Each number is 500 + 40 x the weight over its row's rms, rounded and kept within 0 to 999. Layers, rows and columns count from 0. Numbers have three digits each. The size before them is the row's rms in percent of the matrix's.

# down: layer 10 MLP down (transposed), 640x160, rms 0.0552, rows 331-412, columns 0-79
# up: layer 10 MLP up, 640x160, rms 0.0551, rows 332-412, columns 0-79
down331 100:475505455522454490464509530453543464514552498492498538511540467461579419539535531508488519509452548479505530536453458491452519540573465593479540530476504480584529564530453526558523538528504530502535524520537475524502453475512454521503520541
up332 096:493503566430429445523542547444530429436487476554461526521488491549463542478506476498555557526576486480491531531525508526520567511511505553449522489450502540495555517529499463507505526456476519485433493575517547538531516578481480496483534446
down332 093:513470569528540417432527533447520383518402470535500497521447522455489524508498581421504562565532544469489498470494537552465499544460505612535460431442453587503490536512516404493506518467522529486450517536512539550552517568458471546500474479
up333 104:541634529486484466537523471526503445501437424525501472438512493431536494499521461479474507432526465514483471494479534457484508494547524492524489485437499563502444476441431536516613506498531545473491543553495483522547480479543489552504507498
down333 105:515565488501488581461541485551523521410534577495465514498464452465501548532433486493466501456472465490514521411453532460512497447469520513548447464488416498553557513531542485500461495554558577483435471454525489421494553427574532553424514587
up334 103:454422478510474519571502466489559556433552474493468477491518486468482495472557556427538522486532520540541562537473530486419465477455555504481528553495515477429509542463473471465541473424472521516600511516522490581458495537505511508533473444
down334 095:473454493517500565485563482421560458456499457512504467507528557567485552458444483488428425534502459543500517481526526540508488490468563547468486511538480508515547413478565494520461437428502508447462479493534485529524566586508519555553574538
up335 101:474473505483442556476488467479575485468490476587545492535534597488491498501509441478481498447547512451510477490510547516489503523481566479493449489472465503514561540485439529457551521508516452495502557392493493424526523453515494462468487564
down335 101:515467377468491543501524485575535528527520549556486525455490513517546423512433520475477417520492523520512507500519480497541545502520493499514452487528492540493590498502502479523489632511522638497569545505543465503501496543529484468474477449
up336 103:505516535446513425480541516487468451513454466526521508492507425498501521490457475436509472393418500470438617505510495445498506520525506484509515446423520518458540457517550474502543530454435561437459491451530519464506531512506516479489582515
down336 098:526502497539532431535480518456545463533474492543504515493519536528472550528476566504476541471489498414459534541501497503577560481466495511550582550500462456550531491428583488442577433531519606489540482527515431550517495526464477476430510508
up337 100:473454504521557499577512588597482604518534537564520531491484503511531473497577503426455468557545582485459494474510583573478536400540434511510479535594455550500497466534525452480459516527463508525511546502467502478521496493523471484489486545
down337 102:490484458518508465538472498508565505481446577480456542431445458514553560537524552510506503455486540439598527470530486463507488457498462450558550470463540534419517468506493558455539510470461484517527514547431451557533527489519489500442512489
up338 091:530471520497524523511528536451574503532473458492491529512443472460469537454491481461542552473432462518494449437512444530583482496540445524525496384507619537454455509472565569487471565510524529412513463510549517538508455466497557493550510444
down338 090:499469436528471506446467517577556492463447509476471534474449525548465462494518472501534521450488493491502454482478546495542572486555477506475496507475461528468553443525538500520502389478521559494483449535500524520432511563511538520461506440
up339 110:464521475554496485587533549469530521531478477487509495392423501456498500470483492501437441522471518459480489461552534468527498515497513469454471518582507476466483502465496533457455475518484578496492511458517450556497492450518520487517502525
down339 113:505431463479456508485549543426511498400480516446495547483434494505452512445465466433523417526470432504478523498456515497487543495530470541491414543495545476528448491560523516540480454555470577589498478529495482480519506482473450532461397487
up340 105:473552534443486505559518562466555483483482529526446510479481425446495433538496533539529551443523527495467527432539457504479497547612473541447425507511610516532426570601499541460482497514538515473491509488507533530448491472472547499487516426
down340 103:462461489455532478489479564485608514488478518501413490527549529464509465530449521466500543462456430484531439544516503560527522552527525441538449540493565478493503483439457549475536460509456450435510512563450494535512509435455470461455530439
up341 078:478543557567460497531547596456537515519492480504502505516477460435463532467521438521460589534480514495500458473468541506510500515521495490516465501570453481573499558560502575593449511459539450522439458527532537514525524531509491476552564491
down341 082:546542514427538489575422496522527562520554477465461493487509533454468428518496502503528464610567434464426537497485465577494497497462526491471455411487530494481515520535527603487475469550529464470529509454440479555526525429526506476469537475
up342 104:450509483468490449512481537491425523487555529508497501502526503508483532493477453468420486529550493440460494413476505494454498465532580467523508542464468495475486544537492470491535453551461425490501492517464528489515511467507468536416473451
down342 104:528560467526545459447452570478553514481481504564558542473518517449490546481449495528499553495525475529591488533488484507400557509501585521530490541472582477532476414459525540556533491468523513516483448549472547504566501510553452508470535484
up343 107:470451542546491508517541470579545431538549525510493515590433511544450505458479501523518501571436509495560444486470476504549489517512473468484462419482522563515468536530540424460530531504448559562494546505515560512472571503483536528502542538
down343 103:441501454509550536548560460536474462560461482499434528441463540553503502442504502509522460577489502515454516416485515516444461474471489509552494493528462430588442544400520510505559500508534465498483478466577379526529554463503545472456505487
up344 107:528478546515448494440529490525458485454477451524493530525531488474507514439444502482508547466430552534522513507462533480466457466489511526492536520510571524399447564514524525448519525498494525475548428498491571461563393487505480483560537445
down344 100:457526571535444434523500560477515439425478477526490561557544488450476542478583500424484486492480534536487518473512478519519528536499557436528506527466477497524545487457455576480497438492483580464501538458502533535465547488472396506505552544
up345 111:412587502511464546525500511471529501517470479486499486461494471481537485513528569518519428488446441495570524502517543491453489447549504522565498486586451470576485492567426489490485545542509507534506503514452497512582536482519527523419550462
down345 113:511521437505549475525537504517487531566518630541507490518542546452547452513432488539605469554543461514464463544494482470574541497521554558529555490508502496557533526472496513488508482491538478493467444516514500525469523536501410533547525479
up346 095:525507489420514510478465536535524485512578417500445513507466424506460432489545483475496504558465543454545478474469466447498458505525573523507450521508468560481442443519580492507524559509485548506453491587577509538530510490530498563526488511
down346 099:518485463534447508506493493515470557480519545568489561513487485473361583543544466518454528492504482528485461515452443593519467444458498501537500518545494498450478551449526552494481506465539584475497525552502518482589554462496511551457477469
up347 102:485572552487595521472561553558553478467564491403523398529522488575514458566579503463443538493569471515467483466547556494470496512614530516455474504422523546524514553498514507530519413542541541480451513560514502494496546439487530541524492488
down347 101:491521565494527512476556499523561490579592552526524557538494534494545517504431438485553479589411507432460525460452582541456564486477501465465444506462513535519481474497510454446500499582428490498515502541450521534539549487490448516513530543
up348 094:560524539464470416484496542531484518479495444514499462463483521524436376518452497462541460501449540428519485525533468536545482510474453506439511524531441483478408520492508515482512417475442452520527505469533492492501518462442503487507433414
down348 098:498473491513504445485522464501450526493479448470431442544467454605480394405521569497469427463469509454448487562448534502506527542550487475502567548455430526460458536483488513586499492531557415463525490468498555499528508527459502478564515522
up349 104:533517501526629527477474580539503513459490439497401509541535440566487488514473476512480582418460524484484491453501493519464387555560525462547492491561544452529516513479463519488513517496498508459455498515484525468498452488536486477454509452
down349 106:536479476567513457560503503507552443528494459549525529517465533436500576486466449426521474474479494546496466455453471487556523438525594526481528511510465502529535555521549381478462523419470514507512488544461485466482438489569431468564513462
up350 094:513546521523445541518581499602499523475498582488432461512520503515515472487512535479488453429500433467465466469477530466506498468481506520446478576438501492550510468505503530495509445486485507482492516520405500499554524556610476510475505528
down350 093:521550467467503459488453469566517561545539553470483448491488479543543459516476462527401485484541506472490441465468523453488469435533503483476459459535515645452519509522503478480433518532493505509510499517426515521442522461539521565485526450
up351 109:476501488480469506530524503502468511560486447568423546533540513476494533521522543451511515601474483489491551571496521467497490572525517450570508488457543496535536446578468496447518532529465549412549564485456481508489527479444544480494544515
down351 115:478484470392525522504514411470457522452444436495513587518487506482476524460454512476536452496491487487509524504581535504422524553527510565551526532539427475478469511453507527449588439551472485467472493429447514528476499507528590389464555521
up352 109:556530488482566501481425458503502493447448528525599425544490550495509441471392480467478514531473483501559494499514454519483404503506502501439551539505554429522454453443460516522468441557464473543479438527451543490414438487565492447507477491
down352 102:451463473535466501464505457554516491510440543481561519548487505528510512524476472474550504472538485496464466522519457441548550497525467532516449381547438503537487440540491485536514493509501441480522442495529489560502457456538524523502509479
up353 098:490540475449525525511467526525443494517435417429588485534576472536482523423540461492548479521577554493405518487548445485496474510439544502537527492492442551505427489486477564528450487495511527568515459547520535491564431554460500441527441525
down353 101:550535464487449506472510470558482489452506499437526514520478527509499522408517481658498475542469486492529490512508457528469409476545498525568515506482482564484516483510530571512490454521534476511515444475513430544547527440477480465442519499
up354 098:525556425498553477540530511530586501544462435544510525509519582480533494538521414439481515495513494490423505530504521465519532442557482521512446481452523517534469552478535526541527447518463535463454471462417443487511473538563479448489450434
down354 097:515531471422506477445548465530505488427471491508509445555543500487454482537528483566453461476398513452567464529503495519461524481507555527519493575475509511515521486463378471467442495541455463417426504504477506527499510506576563473519518493
up355 099:446459502461430443412473576528506458510513513508475463558497515480503522510516460399529500503478471483454556441435517417543471521569508480526453437494532429522444457515477505477524528468507560506502506470522504540515429466445560531487475505
down355 102:494475514450522419466520557483402491481549518489542501486465565536556459455498537461526485494541563437507528420441523485496512503487554497544506471488504437511455500496540540518504508479508601509543468447486564561489494544489476553547550454
up356 094:460486500519446537512451562447588535452463561500555490539496521530503507495493443523506527472533478516487550498545550563434461479524484461457515474479500426477450608517475442555456451446462534480483483469436552535515566524460469502488463481
down356 095:481457513530437549537502557519517497509486559511507520474482421522555549542440549539501521561485519522468464520500458410434448524574481499474487528502431515552536550427537425540467548487509472470546485570596531553501504446468508576505459451
up357 107:490445420459459438554505469474491461432413488489480519440468489522497452460474482487533558515493492464518536467478536449505445496437489510487509485462475469498494482529568516491596453485432499589588538449571456522536519436494439479529497455
down357 099:461436440466473459457493489489537462450609493493562486544504493565462544474538532468509468539433515559419490546515479505533474476520450466571506533460477483494526506543477483561480518504509507515466567572486484486520509501526471534558533518
up358 105:463546499519477502478471517459539436493525486441480519510500509516574509475424493485453549546503502536502503523502443572438570457503504471460483498439529505476477459489503526439476525492537510536506584506484539527567444568576578509565508561
down358 106:473624496523555468414555510529511533492465500449468482565452531572497386388494490528540501488513519445520492443506517557472486528520504483494503511471496510523558513480487481465509552586532459491500496553491497474521537503472491460493486448
up359 103:582453457508376434550523492448471459520461485531457516521520448574477552512493428514471511484508502439511518477438552540538499523516458500452455505437549501423532527489490436481478474482494511562496571439519485465467545562531488458570454433
down359 112:544466480535481422475415487485458547455508540488471471467574469523519532526494488486545533501565533515545569482503535551445446451519469547454515498484448471425413485515460491513576506513544532570506527456478487517509485430509483614572513497
up360 096:510549545493422523520489533490506489538499516458573434560546418526520426506564507591536527501506473517545485498478475477464492543488471498472427510523523450454515509545509435496505536555444456461538534458418504543544502548511456576502528520
down360 095:461526481516518539484499566494545546542549485479494545568527497530579459500448514473530558434450517514500430497495395572493501506514472496538454529487455527540468518555451523474408531506477458573415499460530571501494480454491521490493481446
up361 103:466479451489511558489488490498489505495515503553455464413454428535509492440520509443454480483494494458477508496525508379517462523423473478444439473565477544564419491458492471521513503472532481456469443534511465485508512501532432454525494507
down361 099:517466454506466595485559420453490506510458439465421476508491454493482433465570520523560532507490524573503533483502450525489471555473406445504579550451519462511584488458464511500480543537415461524566491483485548532556502550467518511471480485
up362 088:520545399528468450455451530475541485494487491525495485441465442482531464504494496434487490486492503533531567482574422483594521524431531509475547508537565488480501549494477538558523497494463483509486554487524579474497549499482516519522468507
down362 091:458466516490433467498453485468480418483527538571509514509626573526527511508443519460528513489485481410573481445498545550487477549527504456439501434481526433534499540474519535526472479505539469554549570472466506614466522545497486518521548474
up363 097:506545517525490538529499466476491443452490566460567465539432516479563512529457509501373425467512515470481477549456555483528468505526471474471468498519550558485524452501519502449508477474558496480407534485539477396509551474486523482528501456
down363 102:454487521458519449467502473545487492561464495512497444486398521517447553461491446398508481399437458564465510525496553473555447473485475510538498471549461530446503454543439480513458511574439473501522486547513483466457542474501545485457541466
up364 101:476494459540505465574449422414477432461458545493489465452495470523463514561492536458459538498525439501507507463508456489486528476506516564535541505527452528505476487511453459433466483488459577496551491438474540504548505492504519505499541509
down364 096:520541458570513516445464462523519463514548503522514494452530540521451539500540558424489493487488448514440440496485467476442452538478560520404486547547491518539603514492461445505386499526487519492573532560467520544491497500496443533525566548
up365 111:526550435465559499496519509503571477507494471454508480514434516499527458506597460434482460568518437464509510532473474504474568502550554498481516517494456536474552472499524470568491575554477478512420538446524513557504557526531471508570515505
down365 111:442464499551472484560525419483458467536557460522529555503515541450498487520499455523517467504470497524508520457513509502479510502526476510569554571445470541385525453507505568446519526494469555507516444517504496452580506492509429447519468473
up366 103:544497463534521477496419483498472497465468624549569446502437476425431493470557490489522538541531528517518466482480533516479551392505481515481448505492387497537455527495493486497505496459495526442513550524537519512496546530480559538513563469
down366 101:456489551419459451493551479538490532514569445469492423610547477501560481521435489415466512463458461508549488486491519435545453563568483446461498516461438502478440452527439498495488478525466514555488423445591449499502556544550521449483469521
up367 092:493500538475459471461487497566552541464456505476492535531512556478503501425516470490447517526559591490527426510557502480420502508475484441487525533432537484552543539476570465481555519537498527485482490545555475512586521487480571544430486476
down367 096:560480446524531551496407546543499449543519495473623490499467476450506572532485436446489496493577490501454530507557496512518532527569508470469503483527564485481488516447512523492466525505524506478536532416503481482466500440537495520413470515
up368 092:533463501484464562500507513496522482451503438457491483398504483570559530491496551516428531522551490528523497552476560497478500534535520518476515472442534499511470492476574508524515555436512484574541536538526523524498515524477597504523482546
down368 094:425532473527541531546438551507460473589512493442473504524509446461458472494495477465509512488528503547532495473483451417482466425476528419484453488505469522487441483468465492481532430538583539476459460442487417453518472463519458550501500523
up369 100:426527453407505463567460503510560474486423445474505543462485482483513486510496564464590415431547548521494513503509480561441410480472478450502519503546482456460511511456504492471450503496586440468490444489432529517550484557469498442521513483
down369 098:468484496430599547507486431477487566539490557567521432375440484502523524494492518534515556492581561505489481478558502484501484542547408558557439494521480542532523523545462476542503509481517471490492508556547549494526520468483508468524438546
up370 105:495533510509528484481493446486581488478465566474431526493483513509535450469459442449523551494536440519468472442464560494543544512510516497486490452465450475541561522531453531532472541472549540381508477516439433495447519487464467599456530452
down370 107:480492455510483451586512517514530510492460492537509446488477484548467471537487452445504423476521470478458525424504528448522535425559533459503522530481469482505467471496465480479541581583455479415486487506446495472437508509518546489506444522
up371 098:560546453421531483486512547470519483496410497527514525438509455460510514480468521548431581480495563550474520607549537403542537568475534465525472481514585562553498560553545502493539506609496526486507517570512495537511473429537524470507474502
down371 102:482511482433543420472547497465468519489546534577461477444536501507488557517533468420411475499510559473539506490539512487522540482425497513528527463460416544526532483560411465485510478472507518460550486572502493410555471488441449439520505478
up372 111:497449494498449527535500513430508486513501531463477491440479472521470494471553404541507489495532564529446522513530454470583538530433494488487533545524553504496541458491542535451521579575548497464477518438540515426528566463546445466453522491
down372 106:463544565471486488548506487529499493408476496570512481501500451504523544456449531548573516531524542484503531553476527507558469470441477437526541504545586538538568460514490441480456531519584500504480440479544478429514485521498491484453466464
up373 101:497501420518552482554483492471528484423516519468455445504499436543349522513403490495435549470482511481476458488504462518530470476520535534561533544480492545503501461453502424511537481470507473471416534550454493510502517529409490495497562496
down373 104:541517517429544440534516494569465478436497474517469536436461455535470509592476516502583530491438499422501514457507506524524512525505539480486542524446474513498460475478488534507562551559518448517537517482493555508516430612455468495504444502
up374 105:543513555482532534510472547505530492463483485529521446484437540458459472511438549577494550576481413549514503534536594527512520405518600453539534540500563603523468485490493518475510528535500457490540541543541474492427472510551538448444553494
down374 098:540507503474514471515466543538496497440528435559545552485529487499541560447530599502464496502473476467427499500507474513481490454482497522435518529511483464447528488483540508475470573548505528500496592483526558444494467501533461465480479443
up375 103:473501459481552485534507518551488524461509499456446484524479457489483504541499527455524512537533453507526512517542472542486405453499447482497540427513495492501456472539506459381449590496500497469490546448431487481530527517536475454463554497
down375 097:508496536548523453482431529477507499613478528561478496491477472483485500520542540519480508595499483505483529553532455473558488527457499530448471491520524475429436482422543493436465515508554448478528485549438490485503517500468510602549535566
up376 098:449501519559512517475481497523550561500433490587457456426551529490522505406492424461604530489491554499434481474438503499514576469517472510514491525504528491469536524472444461480538508559488495424506543464561483470542522498493493538572494555
down376 095:542496507509496446516554528434522507494553571456534535556509457545532511508594456473438516487500510493521545531525545503499478526464514429536487478586486460528456494486515505518475549542476555593487505587442501506486554494521468425431460467
up377 091:515484484528411469467524452548489446459546539536493510539501516492496535518437475467493427526549475546542563514439443462489489448510590467590436481440485496540497475579486540499533484583455519504499475485504484504472507480512454462522512423
down377 098:495541544557575471518489423562548522504548446474464523522465558446531500401491496467542447500464551503504482562490480506526504429498484542596554496484460501487458497507442559461564482495454504481501436470559454547539533451463443464495514559
up378 101:503497540495493480535500539551489416505469432488505504541565445536485501526487471509508464404470540509491524470516576410496521467484447488543473479443461478551447478530523495503548491483464495454471544492531499604474535483450578463497441472
down378 095:574515581435501484487487484524492551465525460494523406479506462551550478455558434527493536431475505584462508450457435453475512556528516419536558447467539539531498463511514503518523471455591552504533522545479499426457530501518536447520510493
up379 098:489569449465492405550518494508515517528551465500486483418483451499533455510495519501532521447515471581513532529521471469492497484483399440519468543495503519542498583528453597452583468525441505513438540522538491517544518430533520448525463481
down379 099:551521511516497501507483520484478482500497447509487449441525467482544465484565465501470479559501552510546485541443513610518501460482458551468453513465515442539517573534553487572575482413533430507449478471546399483474424474483496583542509519
up380 109:434481499461495483496495478517403419530476450515478525534456548485480472472503471472532496502470489421517472508434430463396440513498535525523466520493592528489421496452481518587490526378469497438482517484496462507563514483521529496444552459
down380 104:518528489498482519491479495492515513469497482566442542553397525499514579497502532514484468471523514491519486463543507423467418485502553489514507464568495476495481519556612433501442589470486551526506455555479477488501436533539486518434571431
up381 108:465486491501463501470509511571521521560464465526560480502504429548594532462463462475518446451519520483543486448445535458482475502494469414517417554566509509416523518504489528438525516502519530555472525518412615501527485491488484496557493482
down381 109:458504471491470438470518499574455525521484559521599503449567584549508519501483522517495492522473465525503373543476516499499440475492490451516458473485539496480547508483600469451533493464514589481474541542488467516528551485497452503571510568
up382 105:493468474534532585517557488519509532465505404528520468548443437447469519475559472490539455544516498539485520501490562511479421485539481434545472430504478493514462529522476482526475448455581433472486484538506570454475450514533443418472510467
down382 104:509492568549496505478528524481515483491475519593524457439488494475477425551541530548455577508530489550520552540481493523533557486516525484489495542490510525541436551526441641470461430495477532594521486551517487413556461483443474487495488547
up383 094:516505482454475413461506549437488394461449508490431495532472482505510504529543463570471516487501486446466584508523501579496469417536511478511410482524465543453540477528502480525563492442498524444563496497480604515422457504543560513443448454
down383 103:555539507512527477513508494552505523391460496448437520451497507528555522563481520556515488493561514538512432530505494561545498486492484532364521512554513514492548509482424530482532567525510500439555490504439522542515470549468458457520488523
up384 091:490527497524433497531473490526574490574491490500510507479563488443451496466543486450497544539438550555524522490496486455509461519462526516513563494467519407497516538460549517502499576542466468416478461519493538494472415416453534495451545473
down384 092:490505487545570414484524531482451556502522448479527489495448552480454510451505528496462501501564504536440432477514477505497469436505503487407475491602468585451511542527508541527416460548561484437636491503541468488487514570554524575511521463
up385 095:479522459499511537488545535522515481465497427488460446400540470443462561461476522575566388471493587500583456510498513586581482522451517500519525464508494511552504536541488530543498510475492452553476513557508498461487496509504501468520467504
down385 093:472468531465526456467460493471489540545482519561577487571422533478480489465558569461536495525459472470504502535534513441449450486514463497446572465467506427509507504537439455525467463539505469503564540490507489586457520477496550449534490534
up386 123:523492476512507587523530541467404555487497450504463496563566456518475483449436434464431539450497464519468469428576448467508523529439473547492510494420558515507564536517504478453462478483470510508503512500478564504458497465526488521486517481
down386 120:528495476538530535598519509504405504515532527524487521482442455515484473517512465507468506529586468508477530499484484421538525412495447541530462514473565479552496507482498505465516476499440510425509523522494508477517476532518495500451522557
up387 105:429445434485481410476484450466501447520482481476466506487563483531541448430505477489484471384505543516519515482447510558533571535466466565438512487417505486456462516448504477477532507479470462463435515478479460437533560512499469515473471541
down387 099:537500548482435539503464574514509428462516514413580441512526449429517515552455522480470542430531517512552458465499552452482467470451547458526514541576466519475558508477519445495524472530471460507464478493495500481481468458509465463489491434
up388 102:508500540576557468550443489533454505498547503514546452577537532463505523516515581546475453559459460488497507465487531532481454499505513568550467425546516488526477494523525476532459470456568502523449467499572523467389467467499444453448511467
down388 102:510528546553526497596474458513481495536444519481573484506447566524523573484537551511577507579502435407551526458481520518425431483522445480480503496501526519460463586450498509564451590535490481466487470564519498460456564476473450508579500438
up389 096:542453575449479546429504468545449451511469491515508470450426440512580513474561428500538527480463465475496471506440496485520516490469441489465434558493493548524491500517497481583548560492468505529489540441524539522502470473531548589441540472
down389 098:464437479510444521526439506514442570477515505490484445480375480526488483472480471492534555527472458570540545528539445526537447480487469487537474512505469558495510526512505449501484493479462426513507525449489565510490524418466527518499543462
up390 096:517500466446440541566569462515386544531538451467527552534545502516558537490530470440465512442482485436482552507530534449475528509576493467465406496472530441533482487560471425501522500529494465451493456474565447458532535471490520488549519517
down390 094:522487489417463564504464483517527563447511546480451512522472500503546511537466529550499514508526526502466494545464522471458468526514482508511466490451444498523513463499550609548460475512554450459549510510544514483468499566476571511497548492
up391 105:569496503485482502490483462505522462481440471545476477496457528503505476432542476506562502425526537491438456504504525549576465573461561518542596421463512520476567491502507518445508486560521490515515510484576485461465568435510499459545446496
down391 104:545534518445500477578518522521499520544450473432566525498532470463513482472467522578547502515606537459519557541451514472468528522464480538560546499542467489483551541496452508525503547538494465481538479463529479557551483484525502546452518522
up392 098:508482522496490535533441507487540564455491516438487445563486478410393514525472506495441535487399513485489525482464491495493475573433476492525518581545478446478392453552521586522479457547498444390479489577523526544519514558503488457378481508
down392 097:540481516481583485470489439575539459499437523529476447431432490472484513454487482431518508502422554496488493484511447468440482465507519501470558501483457545497456472589499483466479451418497540464423501456508468536464500482487457523431416478
up393 092:514526459526572472518498421510538542558503482439551534497405529468491482524503495510561511495472459466524483467589566434500592527552518581482466552539566466465437526520558531556523492439442546495447506506477531521492611486432386514485484514
down393 090:486553465594510515527539496507488478478494521520531526521584556474434520462492523461544493523602569583501528439446507528436529501527445467515535439495455503487501421566500591524556486485519457519466483427518431521478426547510476448496554515
up394 112:511531492464460513580482468493564470481485538542444448489550567532544503418489562532517525479505446496461536507448414504517392528480498494476473378452468460497472483529490500466446449542448426494542496515386521457460476475435501441545473527
down394 120:477460479509440541608491474536534441506503496525475509523479510426497530468533565500521523416567455555545515421547528381500483476472486534452403476503448416501466487497568478554533527562491502556500494545496457508486493438486471514494520544
up395 107:569534472475506524443466488465534537554450506560523499458448440509422467487452457487493498528521497514492504457548491527534518512468512456507524452530623485590522512407570508514494576533449498446503541516455525541471460467473551441588438596
down395 118:567451466560399462507513465535502527523456512538519496478499418560525532508480501485576478455480424488497480497491522428469497502498459541475479552473528547434515555537509513452558527501421566460537548552492510502505524474430495560432497538
up396 103:388434496540429487451488501468509399502528498507467481532477451480497480516478479448525431468466449499574546545495477500497539477460522528377567425530473485454445504453548548480520516473520422587484417512448498491478524517537445458501421523
down396 097:527502451490459482506476469418539457473524491468517458514524478524521472572523525502538411527501503550554461535520459481522530481556448586518526501482419480504508579495489531542542515503478463527397502443490488488488505494486443410483485533
up397 098:448496487470530546461551476524469496522462498491547428518595469540457542465514503513528417565466469426525446545458573479469489552438482519519453468493524492434529491477458400433483525502445443490523519499510447481522517460499493544466458531
down397 095:521520403508545519606519497529513501536442486427531518469635476414474534500522514487501447468473474482535475518495527471534459561458495508517484519533492551468532532467522560507485509461496593547537533464492475511516504455536542498506548472
up398 101:463532567497533465517498451461529500528492500454559468580498436516541508507468510477500412509541455425447414440492592482460510431510534454480452452497450489467463441492519450571504453555457561443519494552529511366450599506498464513410504490
down398 101:424538516528522448493478574579472549578537496451455548422494453474568538534558469510431455518432498496474406421567551442553470454501476483490474474445484535464486452497509537530527447538468485453474465479477485464453512535514428500538519506
up399 146:495481466493453509480525401549493436511481543523487470462479505573503483433501518462401572497534522509570445453510506529516458611507469425533426466520470509505470520542492444485516504462524457442482439522544497553509555476514551485448475612
down399 112:464463492494369493432525407465500434536481477486485472501483496560510423480478464487463510427522538503505486470481495500492431484555512426444495486438536580483473497556534361483489510457492518505463489558504476527474506530523494480401520567
up400 098:549541472554493459502533536561516437521524496495508451451499556501593540443517426440527476455482584508592467497510498560560545472533547548456530522489576523499487531458511522475472582485484429494523530498512622468482462568467415441487468431
down400 097:551467443481494565554496418519412427472579490493456418509443592416539463426540447476574540549547553535531500487435563508501479480521515509543398502583505491453494567535538526521485509454506535505464465494461523482505534530517479485502512491
up401 092:496548457505527582515490440472475509448444454560551493520468453494524454440539468510537523564558540532490527484500406522480492470452428493531537513513461423513504582452478458490467534477475486529455555455484550442539509472575477471506454463
down401 099:485546477488531449501461433429474474502494445456437492486478523550487423530522584527530457546511532518523513504488466478442532476448499564566508504478411474456470576503449504450420460458544499524518528484574545457464491446502539510525494499
up402 096:474467495458482487510479450477422487556472546495525524430492526487499526541559557417491502443501409520438514463501473496531531468394443490542513526501532505492490464470541469516533481468498501461532525521470530473520544431532524507522425537
down402 096:458396461447444446471511516462457548481554492533525555522506520521494452487486566482503531495498538583496478536537495451505441475559549510525535515494528464463447451496468521524475497582543514548536452469463449497486460479535494598468431480
up403 094:492456551464508553455483478489563501519470512491487497489493520501553482535512474552467526531545512478558631467520434496511483514492497527474452447592556526490484554583512512500496502451503442551435493569506514536478412530484532488511474480
down403 091:452486425469486514507512516472552557525442459486518460492498547496518495426497451565560419528506489482499469436430524544470496497549503480542427495439465570497456484433519466481518487529487499558584528462459439449502418533477501442519465485
up404 092:519508464464513508525549509479501508502511505499511481453433422528548593536530518508532558519458558516460491474423586494537568530461575476515484507445518518543542575530537523541404566426436537454495487466481506483571486471505502470492522482
down404 096:465448492544530506501523480518533493534513490504493493555513557494520404489540516477502529466447465520487544586471409442445502569441478518548516490511534473541498493510485526512533419519479522501597568410558469505474539509522455502533537430
up405 098:479429507576509442476449498430514434511509494478454480560465552484400439508505469422531533492440530501521567500429486548524550489502560505549546502476504446482403488585549539475513466466512498523450564518490567555513496526504549544539549531
down405 092:508545500387544566502536493496464543527497454516461524563460471517513449476439514589498511467494482543520477494480513518512512551526499499495432491591555450506512477495457501538507573604538533457544442503512512513470502520477486571537478556
up406 093:534502487533552485529437466489495511445472594453491540449579587480435495461550545449495514499498479503498446477497496546525515493572441521433547493509436506461495540501483500508470466544557509535507473582516532466537498519503496490483535534
down406 096:389469488465405541513606472469556446551534491518453517520494419550509519521506537495503395593587557508421486532474489487520614439458478483460488531518439459544475539462482572529547485471541485496449507461519487579450507464494474541539485504
up407 101:468504521491416483489458510510561461490529515478490434470449472432515511420414465502549521435511473542600513533493537439537513576526513505481523490537472550536556547495543484437494575522522484567452540460485542483464557571419547461475490539
down407 098:562493477539555500492526515526474480461546522459540577512449519537579500516591482509507458566482522466448478472479531459498447459590506462522537524532483540544479403539447507602486571532518494493519417468528440450596534510502485453505479483
up408 085:485534542534479503494511574459487557475506469571519504506426493501531509445494494486478454590526567548543543540483468398549471503459454584546451538514548518500459575544454480495518482476498549541533526470464495554447428504535538517573491513
down408 083:495463591486550467496545499465520542532504544536504457527452517437512572590429447465497484437458566531504506516504546540523508566524445435504483469482466524544511536445494503513483484572517518561447514483525514594512460449486431507494458444
up409 098:517601480474510413495494479445602477510508447519497496484499478563496524557462473415527476442517508503545497528636439494447568497446464502513535464505515631596487479504520530500513524485490436537524508495503539469572517539507518510476520456
down409 101:464532489537500493501481577499526497424475462502460479503515478491448439500576457455539495494487523521496487463538498527543529462496456504472416448443487502583540503516591515465519514477547493490524477538518465530528540532491486550503481550
up410 105:455513571547500552475507442500485517598526558532482446499429539491480540469458494506462470428514447506508450559504528449558484446482560515464479547580385517537489536487518517474536473514483500528482439475523418470468507502576505578581441530
down410 109:521506478467515550457468472440547476450567482468490496477481496528441552436551450505479484444506561465513488544516395497485500485469481541495462506533515616470531470505503526466457569509582558506469505486505510499552500504391460544445515525
up411 108:486548493471456469540508480539502420507464528520434522519504515440467539520497519511466492537560444484500534485486534426470515450493475483577481426477461516496508561448451475458494492535508566487499474495510485432373504486490594481424451448
down411 103:529515501507500525471509533483501519483494552479516498521589481477485505525388519454513517520446443507551471480438506405559447557501475528535481513474501501533507455453503508487554519576490538509436479589490522437416497501464573520508494533
up412 092:541526552507507481525506528515428489438478448516425542536565495480495548605547519505451533400467507466468525456536540523492501484504491525473458491416510519508452500520458493458524551489518509518473509496485550531480527499526465457488487526
down412 093:470439484471519499464504519482573489434441519505553470501412505537403509475500548535467497489551489467527481536436518488470480463445557525480515530512517558510561504546552482557431459500415445573504549512448470466539466526425532504472429540